Each number is 128 + 32 x the weight over its row's rms, rounded and kept within 0 to 255. Layers, rows and columns count from 0. Numbers have three digits each. The size before them is the row's rms in percent of the matrix's.

# o: layer 5 attention output (transposed), 256x256, rms 0.118, rows 81-105, columns 128-255
# v: layer 5 attention value, 256x256, rms 0.123, rows 82-105, columns 128-255
o81 102:183123170105132143107199134097168145092185088160155053138175107127147158163198174162160129142112100143129147060121154205135089106171101176129078139146137159130095160137039098148170075172130130176130112119212104089153100168135117133121136152170057184163126113167097165123193096149142115104131093111149144116093155131148086124131111081177113129116189154111125134094132094155110125178139
v82 099:142135137145093094146051151164152127117133117107150101173120073116133094132063109132097081107072114134149124105175108103129087113108152161169075166104161145093147119204085129105118220134151137095123122145142150079135156161135117059115108156106153081078090186168118092140132130175117115136125092113156086170134186113117134158124169112127107126164071100124154140070076129157120108139085
o82 105:128104098110068119065120092109095106165108171148119181106123134153128176096172158118199160137171155125053119131084114115132114115141107114127139102123184061184171116146131135142095123157131153129117158126175135189110181119158050116101132141124122177132119131090142108190062140144146145174180177137154114114068154106094132188094124164160136116194140114152136160147135142136176125167161
v83 097:198135155115198094123118128138155130111106183087118108124119126204171109117134122126151125153116177096150118121119147074128120135155143113120057102131128092056116100171174112093102144110123118100110123119119154100155180144158114165146144160137133112095139093098108165114102128130164090156148158101051095084173187157110080176143096142164101134120110084166107142125130122097136179104087
o83 103:114065153134107152151144095126108123096200111110182093135147098121106126150135087111185084126136107116189193125123099132095152129050144113129099132136157124133111185113114152162069151119164134144172104094130133086143078096127122088159101149191122167091177168174142070142125118106129106124142121039224146136119096097128091150154107106132155097136087163089085139138086114148059091096149
v84 091:116128146116124095108127086083137088151154156101151124151136084065139061040171095186093133095170058147142147141129128166105093100197167130145086101053106138171120102113161140184129105079129180145163116168115092083144123179109118161128147153149081155173099172143079088101112095118098180042143103153155112091114069131180134141116142102131095152226077098095092145104079084144184150165151
o84 097:163107108163102133146171173146136151131101153109102215109196164136116142139159157079164082203130168106092066088082104106084109120094123127172139091185104143140105153090129135101094140073157124060078162122109144160142124082160108156121072134112186102104147110161148124211063122159129084154182133172094122112146155126103170133115123163101090083090176104181126040218119092120194117173143
v85 105:099123101127118136174168193132165135098163079135089122116115105162125099138138155145175147157113101157131101139121142141157148153099160047099082097095106086158100089153081102155160109155174095173178118182125130131134172109151076143122139127173149158169119124185113141113144091100168121162188105179132114101156149096159135124103155111147117102110081149159084153202171138098168079114172
o85 111:122130110075111142150166111120075084167187173075141135113168119035091087125143154173106116071085155107094134138067061154161121149137171086155213105112054169136158114125094124141129087125144166123179148125128148113155061162106171151150165092096107138126117148118131078204102115089081080133099137088094178117074073173144137111158095108121157134128092142119140098046095123163095101155093
v86 089:144114186117134159102089101161166074128138091149084152120125100099162167181113121128121106139142132088146146136147089129198081108168108094138107160170109106120125158124081125173146135092065154113188137177124127158095065135153076125155185150159179130036203149155098195153128127130166081156102080157127206119166159128121098059070124104116105146132103167101127111105093101081116105196118
o86 097:138167085065097099167170129173125164119122115163123104151167111156176120138077122074189150134103151071169126102138090138143140150136132129145107142086138124102074096137113127184131093109166114104127166151179122172127114127135123177068107113148154142103161074123203117117146125126114125125120192092082074179156058114091162156112119191172151152109105107130134137126196121133124179125150
v87 093:103105202090100053095021102105128115139074116183112090194061116132115197065147149180136049127087107128110138105110110176118202143106195101123102146133083100128106100113100122139126134089179097102117155114098126143166122131114085168134137147114097126101151124111138149146154116107148091106123130137106076115133105116094125173122174090160135141131147144175165122141130066124130123159125
o87 102:164112124133131108145173110133146097085177134127105122192174120087125117137078156164147137101150142098147130098132120166165040094097148140140113109090136175151136129213133155092154191109113121125151087080158167121086107178159076152143146078130125134153129139140134124093174107112184129135147203098160108154106122164135122163157089141142110187147150092140056145122123192063172151166156
v88 103:139124108099126174092114102086128164139148122172113092124151172119119131139085134077106079103083122117124124169128114105161118160147181154140089125151181162132161182166144152054149093117154140159151160101112161077101063125120152119129111119152111144193145131186145136034193164129194136117121147157106083126101180152102139120090104123165148154184055119114118132107105135125125099041135
o88 108:148138123153088127161109141197162147122090159121146133137040111132159196146185132180119113133108126157074160115104101106095121059094074096124121067063087123136163137152193105127120068151114074147115039159193131115173179098120068111117156097146140099131068173075128135140156158158079076136104125103178163158165111098138151170100143168152208140135146139144102133149143137175116204144113
v89 098:062146156108122113112109144176157089162168071095121125133156134123135082154133174116175120134102181068153124055135136141151117170204144156115069142127127144134140117145148104087183145131145129126125088136125077105136087100087066076129191141078198121207104124093092118110099186123153107155150134107154059117126114116114100096150082136094101079155140152189143134096085121130103113144150
o89 108:121087150144122158102189180093078132139068165143175096125078144128108144129137166141095120105102070133120133072125112158162169137078084085157070093085162133170096137119087129119091103132130105140134113184178124179157082149153196078145107145113119167127123107137150159157147063140128155099103108116068116171123129139162162131098119113142136173091122122159067134120169150173142088115115
v90 097:210163084111092155154137168119102138134118120138169110154161070147144146078111094108146077114124117086143075110129144091115197163123137145111110141111147101145121081141148090119108076095115144113153079150223111086108114161130189104148156100134153098125105179143105174079174136102068110128088145150125112119132180158104111094035165093136148187172062144122142086177123132191149122108133
o90 104:097135148103130131171073131174179062123134101152059160124119139151097138144161096100117103157187133135159166173130125079146143133152117155116183134127161114143120150128153086136078093174148151116078161141111120153134101169124127129082117121143124130112121149110111084187124078115151147136198149111153190157090096103128120148119054152197145149132116117165143173145150128175089110116112
v91 098:087103104071100051159114153154068080130116064159148097150137140123165164117045163158099050114151113150168086072108090136135163132127125112105134119118131101085115119180120085162103112122161119126099114161194171100064149117172175143161177118080113100148151163152139083079157136157144106131093138109126140070149161168044109128107079132165165129188115110130181072122180133118115117135067
o91 102:128136158145137166109103075190112109086152159116159183153135113133130125145104134114163103131121134083124177122149145082114146106119093121096098109121134103077091143105159186096199079180179133137138123098106147160115101146105177112096072110133163130131129134135095168235173136099122098151152162141138166142121150089135160107104120095107139140155035131108101155072126114117116172182177
v92 102:116093046161175069085171106115111182158134101125107138099171143070152114099149160130142152162127139143114098113116158097131152096185103159169157105123101156210110137102094130090119086126136084101180113130151155144165087084106149158101146109096152124129123123064124121072078142144140170136141046075158151144221109099114125094142079102052106114125083154093170096200132094150131131143134
o92 109:137127085177126138086117170116116136087105122109126123139091117132226148166113125083068121087147089127150078180128098106100099108106182161124124133169104111160108069036161140117159103114139134108069136099097120130153109144158186107159139087088180100158151098213114176132148175088120133129117150140150164149083108097187072152098154098128151093116152086176097104134154121142182124124090
v93 092:150137098136136140141170132170139174075076112093139100130107178121093121073125113088137105124159176106131177158109166124102129124187103109154083086156162143168180135137089121184131134088135127159144132112103164063115157096122172188164140095101148185101092149153127116121138117125115101138127142133087141106049129130138136147110160114139139083165144060178169109159093121129085141122123
o93 102:136157077123121075088128107121080135128118106099129164145129177045167076154180128129129133141165119091102166160118119114080121121143107149157049143138094116124077123099120158138133092135121139110187119166100115107147137119138076077100093130163092069197153120093144164089157114083079133084134099167161198158158132086100142128104105171140097092082117111122139112112112113135124096189104
v94 098:172136139145129168079176103185159131167115146103140155165122142145121125088102132111123121127150138083119155112135091105104089109149152110194162115160119169120135162124149089094144083123129140127166122150144130155074070106141138081203106094100104129132107119161145136102109092128086086101115119145089114165136107101166126121171122167135144172113183094160149160128126136135109079102149
o94 106:136124167169124154124132165128097171116093053146130142110155151052107134127167066062139086156117099144162108103087197165142138148100203148116150125068092115094140117091101120159080138130132114131080143167084161130135147159060084092135143148134143135169138078127109130072164147082130151151162117147095142084177200144130156081104117134172169029210148108162158153106158175149099137137167
v95 101:071114095179206103203150122101137151149088137180155104147067148091119139095096159197105175148132058136184111147111182073129134174129174033135140077126122120111079118112118140110152179010129145097114133133140176064091131136136159126115123075093121152147148069151115136156146183120152093138166101119090135200140141093145156146145088147104122104089122105131153168139140061164114055104199
o95 109:118060121102130150097141133169119176156191097124126219135221137095163130133174073081088149072131151126106139111143106130140145137131115134158143082078092112142163127176127104189188111125126180108128134134131106145072109095163109085153112109071111081107104157206105166069107157095140099082166121107136110089110095142164105153118115108088072168136189134139135122087205165128082154118135
v96 099:114116193118173145141169103081124146172164156177163150097131151155130072103116094127159111147111129164098094166112179127120102203069153130136068152115162083146082111170124149170122150118100088131145175053116103084199112131068113138082112148099104065147114152136134081134177106133107148110103212170121080168115154120190157186125160121134136127130147133069135118136206193115102115117129
o96 107:163128153104166167169110118071092125122161160118112191096122181106121109134181086159149175096166133110124065110133121080154096090131136112131163147071104156151128092149163148106129147117089206181142136148122148096147149088183133161153173124139124151171196114083098104112109118116089135114131083129152123116124092138120103127130125112169153085104130168139101152127104193130099101144115
v97 098:114207037210162127091149165122193120112135141148075140159167156084138138151150192049076098149165103115088143107115096135120107147162128209131098067130135064104176117134110175169097137107082139126176064083086128201141108120108140044138163130122083094168164139050168116132124148156105107142117142086091111172120079142147094118116121121127135117106159159125139119128085062095130142119123
o97 105:161113165114083076057127159115142159161128130120097144154131149138081101116099157140172092105136159100109103143102160179139165150124127080115156162168140143154158150138122134119128131115109106092088101153131099108149093133056112182137189124123206126141115142128120146148073087155147210098079140145170150134115122111111182096171149137152110075142129117118084173128123112127133103170164
v98 098:119068110099161137063101115173149151144116140080118162096118152144078137136099112133132189089141157163161081162085058150127118127085123090108195151097111132101170124142081111131101175122139122174110186161159174069148038149104116078111133180099116132132177163141116096191098136132129110149125134114126082164082119107125175106165214134088163187143193074153123134084121098175132134119173
o98 107:168106087185140145132192089118125106169108109119142173131100144077174186125161148138184142123106123172108108142104150169158130110175136192141145133133153113142096114126106114142145171183110110130077090135099123154100139108144128108116149136102119075107080102146097104097206164164163115142152074096079134144097118123101132132058091115146100123113110093135148185088095200071109098209100
v99 101:172181125160170176134162162165153161163167080166149131096135125168089097096177129107107114095145166153094120111144193184119063153123176022128103161139161108102116103138152165117167152099106135167159137174111096174087098079072145100160139100140115106184116133136078119121092103139099136116127080128116115155143101123175113099114168180138171107090112077142092132192154139086143060101123
o99 112:148181127167120154103143162079066132146175106123082100158138183072123102167135052118145170159068108086187126118119097056140118139112145130138125109087132109151147105142085147171173096133110153109161134123155129119236122119127074226106175120166075084135120107143114172160167111106140102170091178156165104149166105153158145125160118123117132118071161118158204136152142143090124147160149
v100 100:125142187171115138144069134155148131151165149113201187128156133170143122087094099151112105138097139137125142084148124113097115087098162141144131125115109126104149135122090209093139145152113130069116118055113156119087122144223128146114184113164130150058164119116136149080180165094104113143131135093129073118158203106127098163071134087149106176110113112107139126139147159179140151115120
o100 110:107100074130118115139118112177135152122098127183065083026064140127107161175172102088168103129154147116111070177149178162177140078145112178113168095106189078083128118171158086126080152129141167131137152096157104096136137114118122138109073148089085093156118093136140128111077081154142112153080128095154146132104049155074131153133068137159095119173153112161155097120136134109095145134115
v101 096:095105159094127161178087167126088170139102165102119127189160149130077103153133122139147100173137150142135163169140102117094148140102127155081076204155125082086210147136166099138092142102148104140087104117172119152094114115169040086074116150105129195179108115133109150151138129148145117164155114095111124173160079097113100096113157160112118148170138157150165062100138135114170109143097
o101 106:123157131126132063073149125122106149065115124143152067114053160151132143137101143128169149142099113119143055146156123167126175109133155164110098116122121121155130131143072068034141125188131098214164142128127172137075156090136148122137164125089141149145149123076112073161101147124141125085099132131149157121142187128132122134124111127137124147106163152105076118148102112073125146123143
v102 093:131123147139126112144145083148049130122108137120128106112075151169159145157106068146106087108135101171173115116106113105137120142139175076146084121164099210149111110176161154123113061129062101151144132115170114060079111143182093119166105078227109067144091147121122141168112136094123085103134129145073140069155145143105097136130095128145113147111129116146138185082151117152124167181139
o102 101:143097102096107095104101135152234081107115135163144124148161119124094098102142092114103113179081081146101153151161143125049112111132097166113124098090138097109133108068109141167175117166165177113096106141125149122085128114115104108136080178126117130103178154101168141049134075084077113109201131172133128051077100104131103145151080118087164111127091106151154117221141141134133123113148
v103 102:054135131099103105090157122176160135136187170073076107092132129145126092096153109055141132126082170135179127185109125119143097157133088125152122173089093180099126166067096116137140116140105109144088167119113144178131095177147141133120103136094162207137140139129173115184145135085139124164167118077095065133135158178110201153191132153071129113093181101105069083154091183126106094111131
o103 107:176146177148154105130129125141080114126114105111174093132206132113056147104139131173119169158187120122155172098133134122157133115108119140121176132141163068096119107141105127122126157056144092119114190103104115069127107069078098092153169173097081094126164074125075105098128133104104104140114124116119095157144097083068104095068121125157127103156105106106129176075143150131171149134183
v104 096:142104179101133152105122069089082114076127151095168071114203100159105132167143082191170092122116173107135104132176116119147148148137150121118160124100075057157189100213124122138111091141124132113131110152057145120176167133125137158109165139173173133089130107136106111145110130145151128100141117119125133121100156156148135114140153097176147148185154140162151117171121133154111109164129
o104 108:101159146166116106209171144098160071136147152154117085107045105174124077115135118096168171184147118122082141105193143169144145076102079168150099076163142134107079122137137114153060190139140174066113101158111138121101130135141132109103038121168114133170141122115112200138135120070098169194129147100109155163133142180091125131154094136118120107111133128114100126154103122098114184094124
v105 098:094130111098176095124164129131133141163114189141144117101194161082148137104127115124123107128136136076164111088155142125102136140123152099169100069119104106059084115222110085116159155102117136081094107106170162078075131166076154121115074109168131053143127127136158125086152141138182105129140129115154160129177089168105131126107131109119139145155148150146115018097195090147111120141109
o105 102:093118111137118102088121097112079138120130134139127110141118141122107126165096130099204156110125153125151100034195126079117118041095162154155109049131069113124150108125134113158131147114094167095131176104121125157159170105148094109167167162065149117134158139157108182156128147130133142156133103076148130180161174175117139082102072106129157115128080177125124175133155045152099145124173